Weights of a small transformer language model.
Size: width 448, 7 heads of 64 (1 for keys and values), vocabulary 32000.
Architecture: LayerNorm before each block, rotary positions, no biases in attention or MLP, untied embeddings, attention and MLP in parallel.
Training: 482M tokens, 3679 steps.
Each number is 128 + 24 x the weight over its row's rms, rounded and kept within 0 to 255. Layers, rows and columns count from 0. The size above them is the row's rms in percent of the matrix's.

# layer 6 attention output (transposed), 448x448, rms 0.0344, rows 47-49,111-113,175-177,239-241,303-305,366-368,430-432, columns 280-335
size [ 71 106  98  68 106  96  60 114 101  89 107  83  55 110  97 110  63 117 114  77 104]
[[117 115 148 136 113 127 141  95  88  95 141  96 161 118 135 156 101 129 114 130 109 124 122 128  64 155 132 138 164 128 129 135 124 126  86 124 135 136 164 116 154 157 122 149 114 116 167 166 121 122 106 109 118 100 120 100]
 [136 143 132  90 118 109 123 146 171 105 117 166  86 127  91 166 111 148 157 111 162 148 130 103 137 134  79 134 145 131 172 168 108 130 163 117 125 147 101 107 145  98 124 159 155 148 151 139 111 145  97 134 107 128 124 167]
 [131 121  94 106 127 154 120 128 151 175 103 116 121 137 105  99 156 144 147 125 151 141 165 129 130  78 120 130 132 143 143 156 128 144 114 133 144 140 113 124 115  85 140 127 125 106 149  66 116 136 114 123 117 160 133 161]
 [125 138 118 132 141 130 133 120 172 120  97 114 103  82 131 126 102 128  67 134 120 120 117 101  73 118 132 144 116 107 123  85  91 146  94 132 169 119 122 129 186 124 183 135  98 120 122 181 158 146 113 171 130 123 117 120]
 [115 117 158 121 115 111 155 129 116 100 126 162 132 168 146 111 147 129 152 114 116 124 122 163 115 134 123  93 128  92 129 111 156  88 116 135 138 129 124 157  66 125 115 118 134 111 117 128 139 123 123  90 135 113 125  98]
 [143  96 128  81  83 119 167  97 123  55  90  74 131 136 131 150 160 132 178 140 143 185 197 150 131  90 131 107 133  94 110 163 168 112 150 136  92 109 130 132 112  93 113 134 138 137 167 139 106 126  89 141 104 149 137 123]
 [ 79 146 161 101 119 126 144 111 124  97 102 134 121 110 124 122 135  97  95 135 130 111  69 177 124 107 165 117  99 108 139 108 152 167 110 126 114 126 140 116 107 110 127 135 138 131 154 148 184 139 141  99  83 142 149 103]
 [131 104 110 130 176 157 129 120 145 141 155 172 125 158 141 159 120  95 130  91 138 115 107 117 153 129 155 158 151 146 145 135 162 142  99 101 169 135 131 192 153 125 138 171 135  77 121 104 149 139 136 121 136 138  71 142]
 [158 142 133  92 166 105 134 129 124 144 112  77 141 123 129 132 103 143 135 125 122 164 145 148 135 139 103 179 145 140 107 144 146 121 140 110 119 100 134 157 154 104 170 152 117 143 159 107 108 133 129 159 112 127 121 140]
 [157 100 167 177 158 130 109 140 125 127 101 106 147 102  92 140 107 113  92 163 120  97 126 112  81 122 108 103 144 125 137 138  91 145 112 131 128 114 149 137 168 131 164 135 135 144 138 116 166 176  99 135 128  90 141 176]
 [139 133 121 125 150 117 136 132 124  76 112 132  97 117 133 106 141 160 151  97 155 159 107 149 165 201  84 130 161 133 140 150 154 105  82 155 141 126 112 132 172 145 131 118 160 113 139 164 128 117 160 120  99 101 109 125]
 [147  92 103  86 130 172 106  88 172 157 120 100 145 121 139 136 134 113 136 108 142 128 152 107 120  59 115 132 119 116 139 153 147 144 112 153 125 132 110 140 111 126 167 104 127 133 142 136 104 157 134 134 126 160 159 105]
 [115 132 135 108 140 120 116 139 141  87  98 157  92 122 122 145  97 165 111 127 144 130 103 136  90 154 137 155 121 115 117 138 136  96  87 115 159 155 175 126 166 159  99 150 148 142 112 178 167 113 148 111  99 137 111 109]
 [121 131 149  81 146  98 166  94 205 139 114 165 135 193 139 117 125 132 150  65  98 135 120 177 160 127 191 113 118 174 139 106 149 146 115 114  96 132  93 141 132 124 133 132 150 126 140 132 155 126 129 129 166 128 125 167]
 [140 163 172 100 140 130 169  77 115 127 133 110  99 152 149 129 145  97 151 122 107 128 177  95 140  97 147 118 136 133 124 147 139 146 120 123 136 135 117 147 160  97 197 101 117 136 183 112 125 132 120 153 111  98 103 145]
 [104 120  74 134 151 116 116 130 110 200 113 129 108 123 148 153 185 102 129 176 159 160 179 100 112 171 140 132  86 145 119 135  83 109 158 133 102  99 151 150 139 143 109 135 129 130 136 106 128 135 148 123  89 114 146 124]
 [105 124 119  98  97 111 159 125  98 101 125 149 113 100 121 128 125 120  96 117 132 127 115 143 129 147 171 160 129 106 118 100 143 136  84 111 111 152 144 109 164  88 105 130 138 105 177 168 167 161 143 161 125 154 136 168]
 [122 101 141 150 100 151 113 150 122 144 116 103 101 169 119 133 136 122 177 119 104 175 120 108 133 145 114 109 179 109 141 158 154  87 138 140 148 123 123 194  97 137 131 132 144 132 106 126 150 115 123 148 145 110 126 105]
 [ 87  98  98 141 134 110  93 129 121 184 135 157 132 120 154 147 154 146 129 161 155  94 107 116 109 177 146 155 135 171 134 127 106 108 181  97 100 160 125 187 129 146 122 135 122  96 104 117 139 122 133 147 127 138 124 177]
 [157 130 135 139 140 118 124 156 165 103  89 111 111  77 120 126 121  97 106 128 139 111  96  93  83 116 131 152 121 117 120 128 119 128  89 156 127 142 125 146 151 128 127 124 155 146 144 110 106 125  76 154 119 124 138 147]
 [131 143 144 139 108 153 154 123 138 119  89  97 131 173 123 100 139 127 138 140 146 145 139 157 159 129 109 136 182 113 105 102 133 121  97 143 187 113 129  97 136 119 108 151 128 110 100 174 142 146 139  97  86 103 162  92]]
# layer 6 attention value, 64x448, rms 0.0318, rows 47-49, columns 280-335
size [ 78 112  93]
[[130  95 154 151 120 125 130 123 139 125 137 157 117 132 115 100 167 200 153 118 129 140 137 127 149  75 125 154 113 126 102 127 157 134 111 115 117 117  76 139 111 116  91 108 118  90 107 130  91 135 151 103 113 144 142 122]
 [155  69 141  96 153 152  93 167  89 151 128 101 156 137 128 120  96  65 167 112 104 122 179 133 117 149 136 104  73 153 121 136 152 147 145 115 130 155 120 109 146 108 138 139 114 182 136 139 178 136  94 118 167 111 124 113]
 [181 155 107 156 132 122 116 158 136 116 146 128  92  91 168 148 126  94 135 161 116 160 126 129 122 125 114 130 148  88 140 105 132 145 147  63 104 109  72 131 145 131 163 131 101  92 130 106 181 134 102 169 149 141 121 107]]